config.yaml
num_hidden_layers: 20
hidden_size: 256
num_attention_heads: 2
num_key_value_heads: 2
head_dim: 128
intermediate_size: 704
vocab_size: 4096
hidden_act: "geglu"
norm: "rmsnorm"
norm_place: "pre"
norm_eps: 1e-06
positions: "rope"
rope_theta: 151000.0
rope_fraction: 0.75
qk_norm: true
attn_scale: 0.124
bias: "none"
tie_word_embeddings: "early"
parallel_block: false
extras: ["capped logits"]
init: "normal"
init_std_qkv: 0.0222
init_std_o: 0.00351
init_std_up: 0.0222
init_std_down: 0.00351
optimizer: "muon_variant"
learning_rate: 0.0127
lr_mult_o: 1.69
lr_mult_down: 1.5
beta1: 0.95
lr_head: 0.0137
warmup_steps: 0
schedule: "wsd"
decay_fraction: 0.902
decay_shape: "pow"
final_lr_fraction: 0.1
batch_tokens: 65536
max_seq_len: 512
doc_mask: false
train_tokens: 317100000
max_steps: 4839
dataset: "wikipedia_en"
Each number is 128 + 24 x the weight over its row's rms, rounded and kept within 0 to 255. Layers, rows and columns count from 0. Numbers have three digits each. The size before them is the row's rms in percent of the matrix's.

# layer 7 attention key, 256x256, rms 0.155, rows 231-255, columns 0-63
112:120136131099147118147130133152084118116125093136120128113131144140116120111107087097108112144135124145117101133094147155139134125115145120110161095135125158090112168106116151119184161098119128
101:115173149138082161081094139138129102131130137140163144122145098154174145116137135126147101120133140147150156106134112115122104111118144141108133159141165103124139113117150203113121143158111149
100:136119114118110097125126181144116153137143112105152101129144151127173144125131121125143139155172147139141139136141124101080148135171134169150094111119138120160141101157122145158095133151160136
107:127139122153118115180115083143131138139166113071141131117166184137130093162125158108100153062126135086113126141091131125081137121137121114123175128143091180128130136137112149136117081133100157
099:124174140125097113086119132157195108112160110112085125120144145113108118126135158137124109086109153170115146126119133132155108105097085151135122147109138092103141131125115129128126145149120129
105:114130147146117106123137116159147150123122098114109094076096178131133101153115127126149121101118119176132123117103162125145136150126135135076173132121170099134150095139170171093112135118131125
102:101113122135148111147147159130081147107167103137091147128123137145109079121146147145149129127112153122069138121135117133119116115136075104138184159143121119125111125128116102112095111120128145
102:096130152145098149133128108178146150119122139103086126127166140159151085157096164153161054119137117089107158123171140199132137110103131104100110138130168126114134162085085096146127120114133136
093:122146141122170150161149089122100166181162123109123124072127086119151086107146138098096102165140138190121158146108122170097113074118160138130120127115167082139120117112110148104093086129147140
095:083133141108102123097094164144099148136110105156115124090142131124138112094081126158145134162120135118161140135148102133103139144105139081130160148125106126132135135109134097129145154124130102
096:130131160109118138086116103144092119122111147154097101132111128164101168133134081134144107124112113169125158102111077143123084106139127159157147126183110158164167132145111100165178163127093110
098:141121132130119120078141085129119143132104111135144097127086108128089076116152123127075131144109106166113113122097130121140132135130108125112124127148167117100138131094135128216141138113110141
103:163093118149110122100115102140118116106110131087157131134120146150150104145123134184161156133126127138122111149150131106129119112132118082139105154142161123147052114105113197100110151138147142
104:106104177136114160134095157133127113153099107161168128165115149123116146135109110159121120148116140118149114172107155119127114129142147134137132111129107119126135143148128168114136139161133087
101:161125099150122100094128139103147150106135084112131121147109168110157117114139162176092155130155158124141145140153121119150109121175121091131124097129109086142155111085142150137166105127098096
103:080148105152135101149143127136123125108155144085115142105134130132127139141138158134134125131141131165149102141169172096117136136116112134114137133129122122111163142126106104069127142189135146
101:056124124135083107120110087137106153108120136169129096161157130147143145138139118134139120109091083144089119075118129146150155149107119072165113111120140164163094131134128145121123127134133118
101:136176158125139115114124172164127102148138122127139160157082099136087127140118133140091149098140110150136124151132116127136159121108119138141113106123083127121150142115121112096119157160115120
099:154118137170100102099119148156130148177142153124094083110105097138117114167119103132148100116125115125152093150115126116137198120099126112152122104121138127112107141105074093138139129115124125
106:181135140102142165166109186128135078098153114149099106096094131127164109165140131124131154087134103133194140136086148146099130116181152170156127127104124133104154160133127113161060105067144175
093:089119129170130164140150158158096145108157156110105115141147109111135145140100147116137145157141121120133122112154118129125136105101128092162177157142105120136156133115120173094130118159106139
096:128165126181110110166124113151113144154141108133168113112127132103087168109098184131129116164133095109154119129111163155092135147147134134114158146112107131090174109138128139105142109084116133
101:099130093172154131139125120169109118140092143128157125131130139151142128157133126136150099153128138143123063106152118154135082128158111123172106137109174116142116079147124112134159097108148107
098:117107155134091153156159142134091162123099132139110118123106081135143112182173130132092134152158150134157155115114109101143140126115136161140124131123103142115158123099150123121153132095196114
101:118127123109107110120146145077102111163095160112100172157086173141112117156090091108177154147147093165114113129114127137116129102132108095141114143109154145167137105154151129116085135128089120
# layer 7 attention query, 256x256, rms 0.159, rows 232-255, columns 0-63
105:103103099127116131158132129112090140104107105087134116180123124088123091122145197125080146127203144108149162133112136111178143134144156152154145102114100125162113144125117127130138119099119176
100:166152065094103142129138106107137164172141153174136110143130163139122122131099156168145118129093128135146142144148133127144164126116123127140104093133123145141139094132079163118130155114060141
114:090118119117115111136091147133127152174120131154133101118158174149161174108104125161131136106127107105131132144096178158122142121139138132129112114131139142104128127072152126119137138114098146
102:135101165106102140106106144097157124163144090133118126108133177125112147140128161148122112103165128116149110161104172146120146172113120138175141133127123090114112111113127156068142122174105123
108:135126174099123094144122133097074145152168152178118116103140142137130090128110090144172101122139150136112171130078143080079131138177148137128119105132092096159131104141109117133141123127141145
104:143161149142159138100159135152096114121096112199075102113158082121134125143116096098111161098125150131163117124122160114179115129119147109142122179139140150132165120117123141109119145094099148
109:150133161117105129127132142181176125142090174142131160125148112105124133126095159125104116146144149111148110120181096151079088136165161128168177123089132124166112153134134077125091138153160136
094:124118096097121140125127169114140139154095118098142150152151145143137143126132093117152137117079109063137085128089144124105089145122131092127152131118158122094130132102138128135177130143146115
105:105136124145121141123112154120173124106074152066108152115111129114123094134128128122139112157098146163172144137122113158134119070156145126176155114123179114148115116138151132116106119084135149
104:128132098108138136182116195124152101155158115136121105112169113136135121143142164081119129157148087178107112126177138155114117148114152126146166100124121128165136101126098154134132187124127113
099:153125164130100143140108126104098109108163118138156169140126116086149157095155151149117143118166170100101126107149077131125134125102141122116087101177136123115154122137143144132119115133137112
108:141113168135136124108109136123102153135146140143133157061140145136129146047137173131104155146137162101118108122089183161140124109106125125146110118153119099095093138156133163159100131159092116
105:140116142123097143125131140155152114142140142150101083158131124147163127156135086151098156110147119128143108151166118138116162086084105123133120096105139149137072113099089144109103126129151140
101:107113153111163123145134117098107084102121122130119111125137143130147137088136105111162108132112104122115123178139112166146137162113142075160121163118136116140085106112091080164126168098121154
103:120126138126100142131159132088107128141137140086120153138115137114152140156125110111151121104148140066110122143135165140111147155175084128107129125172148114133137124141101140139114149135131143
105:111142147128160118138140153145139148159106113149133138078078175135123137138133143099165165117112125131150141138101143136153120162115142134129101107124130098137137105111117127154120099178165129
106:135123064083104141108127122097105139137158123090120102132134140148107109117121151158125128118101085098133180113112079158096127166160107135140128108103154112140105154086137077141125161138162088
095:177088144135126127125093150114134111103169094122160165144126146168117116109126122122119098135131078097145184118144137133125082145148155139105135185106118112122143132073162108129106141163131110
103:129176137141134128104129139125148169164085095158164148165095123098131119102132117104093105135150124146086068163112126097085118111134080161170127124110116121129135116118145053117123133120104167
095:126102117102151189132150120167146140108155141152133159128089125142164112101116114115128126130104148107097129093158107127130137081163134126103132109155169143108128140092092151150160122146111110
106:126112163146113114137149125150108084144154165184116153161171111101137122130137135113147139120137164138141095132140116132117116121170094132115103139132114154145134105107117158133127089110120107
108:139115119137163128143119078131147128140105119171158134106085100108148100108128072162146144129136135173091142156164137118128135127132161134128106162112149148112092106135100147130093109135149134
103:153183126156120144177106105120129111157136090114143158128132138079151105162075095133155115116124179142113105122121105123069149107134137095144114160101111117099102127121141142156090082106102138
104:132092103122119114190110113122124146157107119154086137102147106112123127106138064097098173172136106114154145103084131142127123145127129120126148140140133113125162140140157116142129139100126159
# layer 7 attention value, 256x256, rms 0.148, rows 128-210, columns 0-63
096:135162116149131149097127085152165131135101123172135101115158118169069128111122136098145189128095116121165147123135120117126096107087134123109165115149109140109135106154133131121105100121074137
101:121115128157137135118109113098133101117124123174109148125144144127079102095123106144092192145139135128127119132053094123158138102096143139173131141074099124105124102117141102131132173116119137
098:142101129114126151141104129140133088151150086124139145136139128100109118163116132147082125147135178134153148119117133149125121109105178117149154179105118148097137163121131142123146130139148087
096:125178173121173132130135100139111144123134130165138114110140118176136128113142132126088100133133134139141086172129107146145139129145106156119138167141128108158064127148127191104101115163116144
104:172108137114133107103061135145116137126107103147145124162155099107157113093183172095144099139142149124111083153118090149120156130152086113070098165119084094161160139106102107131115119111139140
098:130158118169114140117133152113117120126099156155167114113154123124156148121150096128111100134126105167160103157171127094118135130122094116118127126133094127150117102089114114169160117139111161
100:152137101124134102139133113101153092113122174113143099156129115135073133128103153083091132144124088153118139059139102143130132148166114137185130094090089146102071100152123107141122112145136130
102:129164135100112109082116132107135109103128135097158112143100121130079113139107137139110115095122114117145130108142122124186140127145127090134126121095137092094148050151121090160138140077080163
096:155109113152079082115152126159148092106110161127111107113121126141077098190142114156110091169094120129124148115178188124140169135143173136121085130112150136132117106145146142101145111181143122
106:110073173117144177133133144142090123124105145148148125157142120077174196105125168143183123088111142103125117104155121110154100112120153095114119128143122151154120132141138137051131110135138190
104:142155125130089131111118132126096143117112126158131135118128113119102124094162134155138128154137125101145157088109094142111103118201115136110106113131137153139157146114171125169118131155106137
103:113143064134123169122126143155143129164129157179110097130133132133102110087132160113115139159107097121137111092129074140118131071100100161143110092143163136111126117141117125126132118101133169
097:141105161062113163120090110078120120100125135138155184075122127157155144136120118122151162075105142113099128168096133143144095130157107161120113111156128131134137105145175150151132109139150145
100:129118116144166142115122120128132106146090112150193113087124140116134117100093148139105104125109140158121150176114108140132099116117126108144116181145109145110138140153130123183144078122093175
095:165168122143151133162146153100117129091121159127155171111096137107126154110145154125137117137119109131145102154132126109125168109125094124077149142156124125104148070159143151157135118094136137
103:140085117143110105149129087178129159158151112147109132069124127145105115114129133139133130122115122122130149091104090153073088167141074115098137162129132151064158124156112127131154103110070128
097:119088098121176121098143102136145169109124102136156109146137072115099107134131117108095153163071103152149118146159179101133121083117129131120148113135143128128127149126112119118165143109193154
100:136154116094123101106160093145109143124131075087152125081137088137110104141148141105077091131098136152093127119165117102139140102126079126144146121141157126123140137132111119130109108118103135
106:104112114127173123111087113095160183127117093138172092170139129134150129139104099135143113111152128153090085138134174104145126099108169122115112130153152142096111118107120169141159120121146118
104:153117133138103170119113152154127109116122159142116109142155128141101110129107140118100158108139147136174126114136119118150070092163158047149122097174118128142118120120148107139100141125127112
103:148127110109120102112122092166146090168136144141110084083087158139096125130172150177139101141110154113147143125118156101096131146158104129122103102163086145184144139178150094168143111134132109
095:148168162110166151124141150147081090136107162111114109120126088135108129119121129171117106101136118143179090166129127191143142105155084160137144120133143120093110122117142147101086075134134122
094:102109124132118113124106117097123117117145125144145124178175105157080114148126108129146137142113149153107133142111176105148150173167145114166128106135129092134115131101186130128151138106142102
103:127156129108128124130113130080135150118117117135147111141147188134138154156120075153135153137133143126091156097141124154122114158132127129112150132191112150151084126139111137119152149150134151
099:100148147160109188075197097160109131081162122140102074137144135107097116157139157115126114127099117079139174130126119113099129122137110129168114138111133165144113126137117077119118161146146110
100:118127127125150117105110118090133126123095102111150080133110102093117115159122155119139137147150117096135122139129092110106097132155153103119143139124090124110141134126137102130140133108153180
108:158142155112113103142147118109141147145092154146114111167124120124186168151092156099132138111137179134117125079146138095146115123160161092128113138114097122105142123121117131101089109160162113
099:141124139093137118130152114107132109124100165100133113111130092125104078151087116161136130133199096096114150136142138136105117127122121125145113102160113148130114129105128138119129166138141110
098:138129138138122136149112135108154123139101164146117143117170157163124123125120117090127137151110140130185117134138129145101182065132158112096153114096140181132118161153114145135142106169109118
097:103162109088079130170111139131188145178106118132112132129094148128137106150174133078134129112127169125099156105105154128114132148132113143101155169123165144061098128158138128130094098111173079
112:111043122140159129130147140075136146119171133075195130162128102172093145089120116148099118102115114108109146157094147146125111147133129112157124124093086149153099110171146134145165123103119170
109:080141116151127135112130110124133095147139083148147143116106173179075143099123139121108105128109117131132131128082141108143084114116115101146154123102087128126150112130149088108112122117121127
100:106147135133079108151105119098161108135089128125121133124116131154167145143145170149126118109167170113122156140132115113108115147117123166118137137167144103136094153129096101123066146126198119
102:104122131085143092094122133126115106159127135121145113098118098126086150105110159142133135116131129101135113130063120128166141100141159104120139135131073134128120099161150134132081118088110114
102:157098136132174083129134145136111167138119088105090143116157123100134160122089115107092156137152136106142122110113109135125117140105141116138131097126144106120109173108144131101101169128094099
101:078118114154144178127130114159147161111106107095170128116162149156115109139110099120124141102105129125127100118106119122131138068141133115123124110130109143132126132160150148129129117090109110
106:128109142132171161080129111102167114134113123131164101120131135118103105167101166097123141089148136116150150106129122122143079165081131151140088076143132160099134129145148115118137138163160129
101:150164115091082126133129079102139123153106102133131186102145127126168116090105108172114133132135091158166141122162153127136129131117075130200132103118074105156106117109135167096092161101123093
104:100153172167124134126157126112125108153116136093120144102153112126120132141132089144142130162144126077135126119153118091143124131137131055142126090149124137164146091121134115119171151112095132
108:120141147153126121141143129119136121080126117123112145113112101164104125122150112160132131143129147127138142109128175180124136111126164136152132131123132108188163113093092163119185113166132135
103:113141158133135090123106158154132137146119112119130120133096133123135120105127137186128128118134111113162176094103150158101141118187115178113106114086144123157145146129146145181177117130107127
104:141130098149108125110131169145128168127118122124134133127114119136151119142140142097121127133111123102108097136100148147070124085144140107102106117175119147159146150151151153168138125120077108
097:146166131128133131122158108145105115156183070112156118106115161112132156116124129143102159139084139147119107170114090146162123154142110127132135180117083139170126131132109096137111125129124079
106:105156156120137117108084162098109104176118126097155125116138141167145132153107092172134146080095166115125130094101166144112106167128134095142112107136098145100145163127120148155145144099101150
106:116122118126138123128157168088162158191117136079189110141151130172146119148098069150142144159126126137155136120101139154117101149121106104148115110122135119121144168169132132115152169120160120
099:154129183116107140103114167130157112141112156181158071124136150136187128115149147132151145090129177151098118131111144113132103110131117133151138125122110104116129151174101142104112095162124134
105:154135149116124137142149090130087112138186152110117123122146114142132175097148110109161129112136150154101101135075111115143127148076134124092131178149162143213166132141110126140139110135063150
093:095121123152114081154120137099094141106144131120083152135122127102173158127148082117078120118168180179145130163155094142153142098118134110133100106129145142116139090109127066123143167110162144
092:137138174114133147146152104077114093114141096155101098144092154141116107122162170112131115134156156169102159134153126140148172101134140126130173178110103094134110060146119182123140142135101125
105:137130154158147106121101135155099155140104112124128146156119136117140109142136157143051140105139137150129087181173106161101137127170147113135128151105168096149141113111057158132138116093113134
100:140088116095160144132075148166124125150139105101124117096132112082112131135109163170135122138140124090141170069096115094157087130113111141172141056132132145201147154155120111150128142133172102
113:125130154115108112161106073127115131121096084152120101137163135156174106158116067118159122125088116137121121123103087099146107101162079112141125137118106189141092124143129158119144148122088132
104:128161167157149126117106157096099120129106109105070160095126124133151078162106169127086086165112165106137159108131134173128091150149129102118109106130152180105161150129114113124156140124129097
095:117128176117123121135153137149127131117112139108158126131116126178110067118144101106134141191113155115147076144090139149088125119108109092105125132168111107139162111160093165107096164077109093
093:136122116132130111113094195146154128135116118103144100106112110137104065117101172156132078111097120092102137138114093117154148102130092087108096105128102083123101134131129110121144134138074139
101:154088129156116152143159146144100190087168141167165139115135098132154109146119113109154111137158134090134101120137147155116118118148148083141144149078106140129103094117144100130132167101123099
100:157126131131116158146107120154180140088098117118122135210187127164123098146123129116121104144142125116108173131100116111126151089148134141122099119135123081138158140123171113132108089117106166
107:155140159155135127150146146168093102128117112155102112140167152127178144149122086119142111123140135141185115149156117110125121123082106148115113137088169098169132105109103155094119098150130115
104:158137146112140134156126181157163105159158099098106140111114084137116138153134130147095116090136132124151117137146131130139133116133098147147130097114097102146152127119147158156131118099123103
107:151140099129140102117148104117112121152139150147118146131153137158201160100146101135166162115136100148120134108119165136131139101143129136132138127123120149141129120098122126146162099099080167
105:114146103139131094138177146135162135147103128122086083165110118165150138160130080094134147173149177123148103129140123164158138074127159129118114145105158117165128109129122121122184196122161166
113:167157176157123105118137108094123094129120142093142113111134157154143130078093102160119157102146144170133109148100092130133107157147130086106117114142113164153140128140143131115120117146119137
109:142157142131131165105106120125156151134157161136127124164148160112166178135133187107120152111113124137171155098149185153102085151086156113166129113138113123131160123098127138108102131157094095
103:085117112134113116127129106145099113119103120145110110098106131108155163125138122118116122125092155177120116093177116102151116113167139172158151118110069143122141118129106123137130151119113125
099:147183112157104126124147136099115113141097123099175145124090129157111128103086114162112121142138131108130140080153103133128121118129141112134134110107075124075164104181115136116159117098106162
091:097118096139128135100137103098152173119132126145157099124117127129111133120103109177160074107134119119156156128119139141114175086145121138109118120137141130090131131181115115116129127159112142
113:109149119124162126134147161138132125146108135102141093150150117156121124145157155095152138144117129139134151134145114103162106125112119147124122183109083066126063128108129134088125109117163137
097:121126144072135143101114100136126128142127095089147085173111142100089114140144142164176153126139151107084139124105111115124085102184100145129150158140090135114156128111163138150158146139156105
102:138128100157092102144105157137165146142106155167148094093132146125114076142123138138152123120118104097129123161171135135154147172158118132120083099098108103164087160100137144140144121139115140
096:103086120121119119121128119151126124091148099117134136092133146141098102136101111133109141086129130111153135111107157121150074094095137145157131094080148150150143113144142140119152101094095099
115:104169107120148093139146137137165116141124103090145122113116124135157175176079129118109114145146117144113128120143105101118108151104104143111168130139121082107106148134131156123165130134154129
089:120100151124135147160104123111074084138118116096138094126126147099132158111062128154113167130131111143128122123124105157144142121100154133137146138152086155150136142164105179123101122119095149
104:106114139132099097130089131084107111100123117098120102144087070178154126152093109168126125134126097165131115156118150097150130134088100094147134107134164151147157099142144097154123151142145080
104:121177121153128116182123111112120115133155135118118114150133112096141128133160117165115122118148125152143134140188135129146131120120128122141116135177152100168142108129124138165152138085123150
103:199093118126090115072101152131127138076152090107103151117114134140123148159122136133143087135069159110104123107092119105126112130158121133157155150162101166153097146117150120156159105116130153
099:148139142153080120130122113145082114122136102093141170090123212131121140112086123105137136063149169106123122127140117154088106139120121082100141123149142104115103140125108116137112105115069108
087:178148112140146146201166148139167094155146089088146145096078139093146130112104132119164097160143094140165114143115093095084139134106128105103122127123147139112164127126091136144136169156087113
103:095118143157151075123142137131161142133123177105113103137136101120096139118158067119093135158113151135119126076170160141163153108159122128150130106183128140134114130171097128086129153112105135
102:159118135110116135123152135159155181104134095130095140124120133110127122151123111074135138140138126115133108127146157154107141148166138119167120110137155112141156114076156140157126136144122096
101:106137148120142141126127134137152115100167157162099072136100154088139139150122154108168151113121138156159109163121109134131150145106114105159140143124150138129156104101113134105134120131121138
107:119096098101167121145138139129149118148091090112089135145117108143123114157141129170096125136155141126091115164108069133117111119109137072137137128148116162126096106130118132112163174099156130
097:129138128128115130129070135111089127117141091108096141129106123160155168130122148115153110107117075138175137119115125159128129117136119120111099136128124103179160090125129121160147164135169164
099:172110170164134176122126135107111124127138123162101126170059136102116136151105148141172113146116092100135127134130141154116103166109107114161133168093152153130114091129090136115129136134128165
# layer 7 attention output (transposed), 256x256, rms 0.261, rows 128-209, columns 0-63
098:118171094132162131114128135097141155175134112105129114142104107100122190128126163134129139120123092116074155150152138108154141134131089134126114115120146147166127126150145148110157157148085131
104:130153108133098146134163098106118089126150124140150161151147121137176084135146135104091110091101150094101141106147148122109134153147141128107110157153144141180117080115110111113101151148145105
095:127161124134130180124123116119114102140128128136158115108093109104164142143096122118147160087124137098130121163087138151117141157112117109089118131162085153100124102121108169160110133145110127
099:090080149145132116129134165144163141187129134136117099127086163082078119108105129099154114119149118105104131085113108114147130135127139108138115114114123151128158152181109104109157121096143131
104:119089133076123153157137136158114128144121120117131199126129121130094150102135078106089143126109122120096121121104141161139127122150163130132107133136130106127136119172137131157108141124173136
102:103147136140135123167148160111141162114111156093160139102149144119139153167103099126143117116189122117147106094109095099147125107130101157159116108101095104126149139135168102105160148124135119
104:079085151129100120101050142155143165162140096151144169074116149105147147097136138134141154156123141064134107147115101112139177121113172154098170139135126111167106102131128115130155129117135115
102:099123100184141106147061120132080062128125107087144125089107118142110118138126161186135089151109129117102138120146122124103135127102127153168075117120152100161104138095095133121155116122112129
097:151115141110145101129111110137121162080157130104116158124137123160157171099154123109121139095156160109097117138130129129130148148123096114123182111124114122097106142107107125138115132093096128
106:158149100103151080114161134116090142146134136124187118159122147135111080116148092067124098140122087125104137135104121138142148125152087138144141102152103115118130097132145108177179142148105094
100:158115138140147168129143137099178137148112062036127080144107103120148120132107106156154098118132129122128143144123093140148159122136088080122121134112143091120138107174113142150130137089111117
100:112148132097122120143129134095133125148149086147116100134173153130165174164089106161159177094136135144161136117119139152177156161121140115143157107129150100142149113155152154140147118130139107
093:093136143095178142142161171149092185130120175127127091144145120091102159091108150123130091160150106135137104127165102147158147164152147123092133142117118126157151123131129117136104095132149165
104:119120133140125119155140138101150140172170143120098133132155115074111091097106153127139136111099098124127144114090085120126066139153133085126086153102092140154155106122099107122097160149123136
097:136110075108096049087163154128130132136130125085123126121160147139119108115123134115088119135165111116150108135139096132153109085147113146168116124137146095100111120095116071109134179125121126
102:135155148091100140105147151068102122104105144142085147115134104098128106127097121181136134115107147099130178155157151147143139072119123107147132113091090142180122133078107090102107108125149112
100:145163145087106081135108129137123121115173123146115171130131155130097150160155162139133122128166128161132084150076123084113145187106107124140122132107114100094140116136143129105120116144096107
098:114117111149133099103093129141144088144164133154118145142119141098134148098149110169138147142134155137109140140079131140131092147078110138134130162111178094148146110107109129141118125144146118
106:089133105080110139112134086139091148135091172160164108141145108149105149122126121104112116142156116113136140101078152152113129150114164144132114144148168140120106127112131102096133081168122152
108:148093155141154115138097165098070102152113115098081177173144183137153138143116144109132146155157123099088166104138161135106142145084130139118138101089119127092134130190140159109146148114124125
107:177129137120142136119121140128115135094135131091099141138090120122093114086096135148115161119120144153180139140123122095117114095121113102131111107069108140147142162099105120108112136085161145
096:108104138109131168102124136161137153132155073133144106145129147083087151093122136063084147140118129106110134137133119137091094101119137104139137177133155104143081101129135145132141166124130167
085:098128122122138084138066137113129138105133136122171107148100168123124143122126147128100096143168136121090154081135179132088121086137136110146146132134114158145098115125119137102123119114113155
103:090148092119112145164136115140101131149155137099159129131116114113087132141147117117137146144169109155126134132175163062115108111129152108115157141158105144124166133095135096156101113098135098
099:116160172111135085154091105108094156112117084103110152127133152151089112141102115166074120132105159066113119171125139138140114172105118184088180123096106125149130128081118124173125136113081138
103:114147117141117159136137160144137117147148132101111126116112094125191116154131088160060129109160123148164133173118144084139131106156089093136100134125148074148147164126108153126155091135123137
105:114108072088136127134115102087134119136126133150121103085122107128128159168153104108142145132185125160079120133148139124136082137105105160114141149166161112093124151146097152138152141096143127
101:157103164171142103139114164136162131112143118089112163109104137143151128150156171099160121116143137131099138127136159126149094173149165086139106049107129098130131149115096100089089144146134109
096:120152086097124151090128148104108159145122102127101143133139069121131155111093139121133146107136155114150126150138105112101094127182091130152134187122099151154125102134160115136162114103117108
096:104093105097085106125145120131085168111115174106113144084155150113143152112089134157122122114135127147167137105155120121118137091091132145125096156135112160146120168138103110118120142102115108
108:156149133133115113168121145122135081132085132194125122124077125125133101156139142159149125140143116129141131153113095091120120128169134135187148167111125127171086116073135172163112140107111148
106:101156133128135130123186122128116115152117098144141108132167102119081097111117155162134173139107148126167076117159104136091129098072102139073147157150046152164154139122129128151121129111128112
103:130117123108113161106112112054131167148155123105136089128133129156148169128137129110113070122120111130110127129154170128118116134117129157120122167161149137103100094127149118122138129165108134
101:127131117131137120152170105078146074111125102145098075119115124151149118116093101088135083143176136145149100139146083135151113103146121151163146105157155073109074146121069147134155179131149108
102:156119142133115115190124096116138109171101122129160090179134133146140121160153113141149099092146149138122136119153122138121170077102118145106136086174145080168165108166153134092157134146111157
099:090157159131148130151122171119134139141140121156153116151118067166112125149121162115102108098150140138099129136122136122119158141114124135162137154105105146117100100144190135128138079109158187
100:178128139105106101114169149105148117102138129158120120148100060162172139085136102121134138109105090126143125167158095110138158114130127112087126123179120133135146120111156149136126166123109128
101:100134142113125129124111135124127093102126105112137084139109161148148131093138140110130137145113094135061157136155130170146125139168134131117124142097106122151119144142101089145120137134157141
104:107134141163138138071100124133159134114085175141147109136111146110131146138141141106150098117120137116100100121137145131089114121141119160154092100149123156110147111098161126139126068145130107
106:099148109126129114095148115168153144138170108123105135132098127107177164118172140109139114131123146107112169150159132093096163146170111103115128098120154159139168154142145136144130106139168094
096:105120137097140119106123115120112148125124093139171139132076105146093137130144116099149083139116162164150076142102129085141173119100085116099131159071159133149116158124088123092128152119197112
098:126093087076117145128155097147139112127123151136114138100147150117081129135146090159133105125162084159130083131122118126144154141120136109149140152092116108078119135138151143094140154115100169
100:130159164129086121147138121137123125131133116104140107080135132121110130196103169117099152075141157075142113108131073132108084137107093117095117149119127126090143153092113123081128137108153121
107:143116117130105141129139145123138123150121136121136133132125088130093130143137132144135107144150090141090119099181099113159134100140151118116120148138126132107120120117127127142127120064117146
102:156113130111104105160112134131140115156090141177172116141172112133108108088115161124123123107145160134114154108111117153139111103111148147142096141116079155089116126107123088132114092092110165
098:161119067141112140131139132142121137153083081127158189156146120122113111141069106112126089129084112125124155131154145148130090186169103143090088129115109175129153128153134118128103087173158137
107:146140118122112125160147136143140171121096137106103124146101135120124112121099130114129145130150119096141116091146117124130143109132164116122154131115163142115154131100139159102175116112148095
097:129155139117146157137145099139084130070139128091104146112136130135171126079174131188141127140125158142117135143149140121086119157167122127114086129115132111127157130168133157104135125146134124
097:096121160193143105135135108138134086148166138115105143126100102179149173131138112088130149111112132112090115128125130101136151148102107145118147128126120122113136155110112065134140126125160124
103:129140142145150129128145103158131086091126152114128125135129154108163088121134134118144105111081202138126179121122159143149127131123128113138099120151135130100134114145154119088117107139133148
099:165108161141132119154126141088176137111105117165145092197133093131129118124129134109129092150122159136167115144116135165090171127101163115114163107111164091156115099111130143157133118172113150
115:101128124156126100148120121108125131154119144101133134119124102106098148112116132159077138152118192146136145135114125129145148128150109112114117128119131109170123131134143087148111091150131131
107:110099150144115138145149125127106119089141099149124114150124106114154110148168160128129095109117105132116116119135094128148127097116086156112108115148143127184145139133151128166103109142121117
095:125144092137116109105135107127153097110144154140097103152175168128137108097131150116108124136151140134123079118181141132164076126107121133128093109124144112112162122122111111141145105135133148
098:125149129164085111141143143136129090106128099133119146139128138114162183124107140116105096139137117135113149116124078112078090157131148094093137106108131122150120153125156151155130162067163123
108:114102116111127090133110133114115094150082148124147136146136158142145126181122130139116109079099139107099146152119188117148113129127167108118130108153113125134213128119126140141132160149135155
101:143143091145150138122123129188117145094143104113145141156133101132130160130127109092119140122120129134129111132131129120122149150123148147117101124097141140154119116199157169147107166134180113
108:122138111118177113099117083173087156134107155148138120094142103148128152096155092094125110143098169091145163112079136138139140116146136150117124099142158150115167153173189121137119090142129107
100:154098137152123154109097155120113110113099128128155141115158168141150151080110109107146119133160086133075111117134128133103100129142146162121138142104145120160096169141142113117093141103184164
105:113135092133146080122120132098109101164106136121139140109109152135114103129148113134089152114115086126095126103134155144147133106167095099155141152118128107157226139135112103105135084174170079
110:139110091119155136168080113104077164130105137186110096128159128169129150113154146157106149118153142158103153108111199111084125159145135126156136184147115137123136161138155135131155046105122134
112:135150125129159131128134110135125153145129099109124168134088112149109123090123149110125063159146143119160109106125095120149116131161097134098078128153068153141116141156126116113120127125117121
108:128152120145092190109125136147116078147092105139159115135113088137125107119100120140169123116105126084112135131171120150132134159135154124110128118134089139127075112153120160150147112168083164
101:120100131126167156124115114137137114147155094116139169106128109139103147121126124176184105087172119105085138080063162140107097119168112115107153165127106103131128127125129098091107088118117142
099:127083151116073115117093146153111075148137145124095120089140148121111123118146134131170104136173115121112127117145124061127100113111128115148089160138139124147120137132107125165186148116136108
094:148132110109114166080135137118125140130129112108127178116155132121058118100131159136147130120143111149119133116153148143104097114125121128144129144108088135177116133110149142145108108110142083
115:099121155156109088121073106144137145157111116142131136082139145127134161111118154104094120152095168120147153144094129101146104165123173137119138126110148138090120200131151107099115100125163125
100:095134126128143167144147176144124111145159064122110158137139127086070138128137143066172091129150135167178115120145116116129145156151143153116122123110161128114117140103148141093071117131077108
100:134088125120140113135100129127129131111134138135114140126082133170108200116083118087153103157116113125102186125126152143146091123130092118129131119117072102151077159119108160138123139137165120
094:193152138159130111128179139093147147120105106091138112136142111140131099116157145096153170149113113152117107174159132095088161146080115116149157135133189160154122132091131159162118147077129148
118:122107118150104162133123137092182157189137088153134155090140141149133102106129135164163184096122110112151102149096139111152129137137133105126145135138085140084090166122090109127117130126107114
094:136122118115174135106136127111138152130148133093106170149124116116136115101162135100144117137150136082116070139134145148142127101152100122139166099167122121175117090144117044145158125124108113
100:160134105100145113098097186105153147104136144132126154126167112079179162116148150125126079183164152122100127088125119100087126135136142125146145103111114123191118146122128115156114116135083134
099:106120111189145145106135151126129111091120148071148109131137157135166140146143166131113108119121110128096153138125138111069124114149137085125129149129145184117111119126138118094111109130117148
104:121148149111115124142126075139116129131105113157122163128124119121123089112140141090158150158132108112160089099122120128158165126148128135102148135121161085093155122112145126143158121102088086
099:111140147134154146154128130150066083147150165113110143120105111157114141110137144107115114166119105130135137103136122111141109099148143108108134148131078176129155135123118141109087135127121109
090:118112133137100133110154150114137100115120122159133122106127147134151154128143115109131114097101102144135085140104126153111099127131148178112160099142085088148122128095112161117127105132152146
099:118148108122150165121088092147140137101128091203162084105175144169158130144101132159118118094162124141133153134140150121095145152086124124147115160131117120112149124128136091134161072163123139
107:134107111139113158153104109115132058110128129127117092155110106162092125154191177115129127113130124135150125158112132140179153133105107133138138120159134102106109113135148145121135100125114147
104:081104116100137123128084113171114163121143128134072156134123095109163177100146074119133105114133127141146127083136117137127096134170109142144141134123104174113129150181126115126134108150162142
106:141120135178141104139154088144119102137160161125137113132101142130183162160135157142144208123123135151135128106126166125127082152137115133146109137125142129130100160095109140101132122153130117
099:097132155136146122111168160116159109096109154122104124119134125125140120115149127149131135110156146123092082102125145143158126122153158125081129133131110091139090138173095135114128107109157105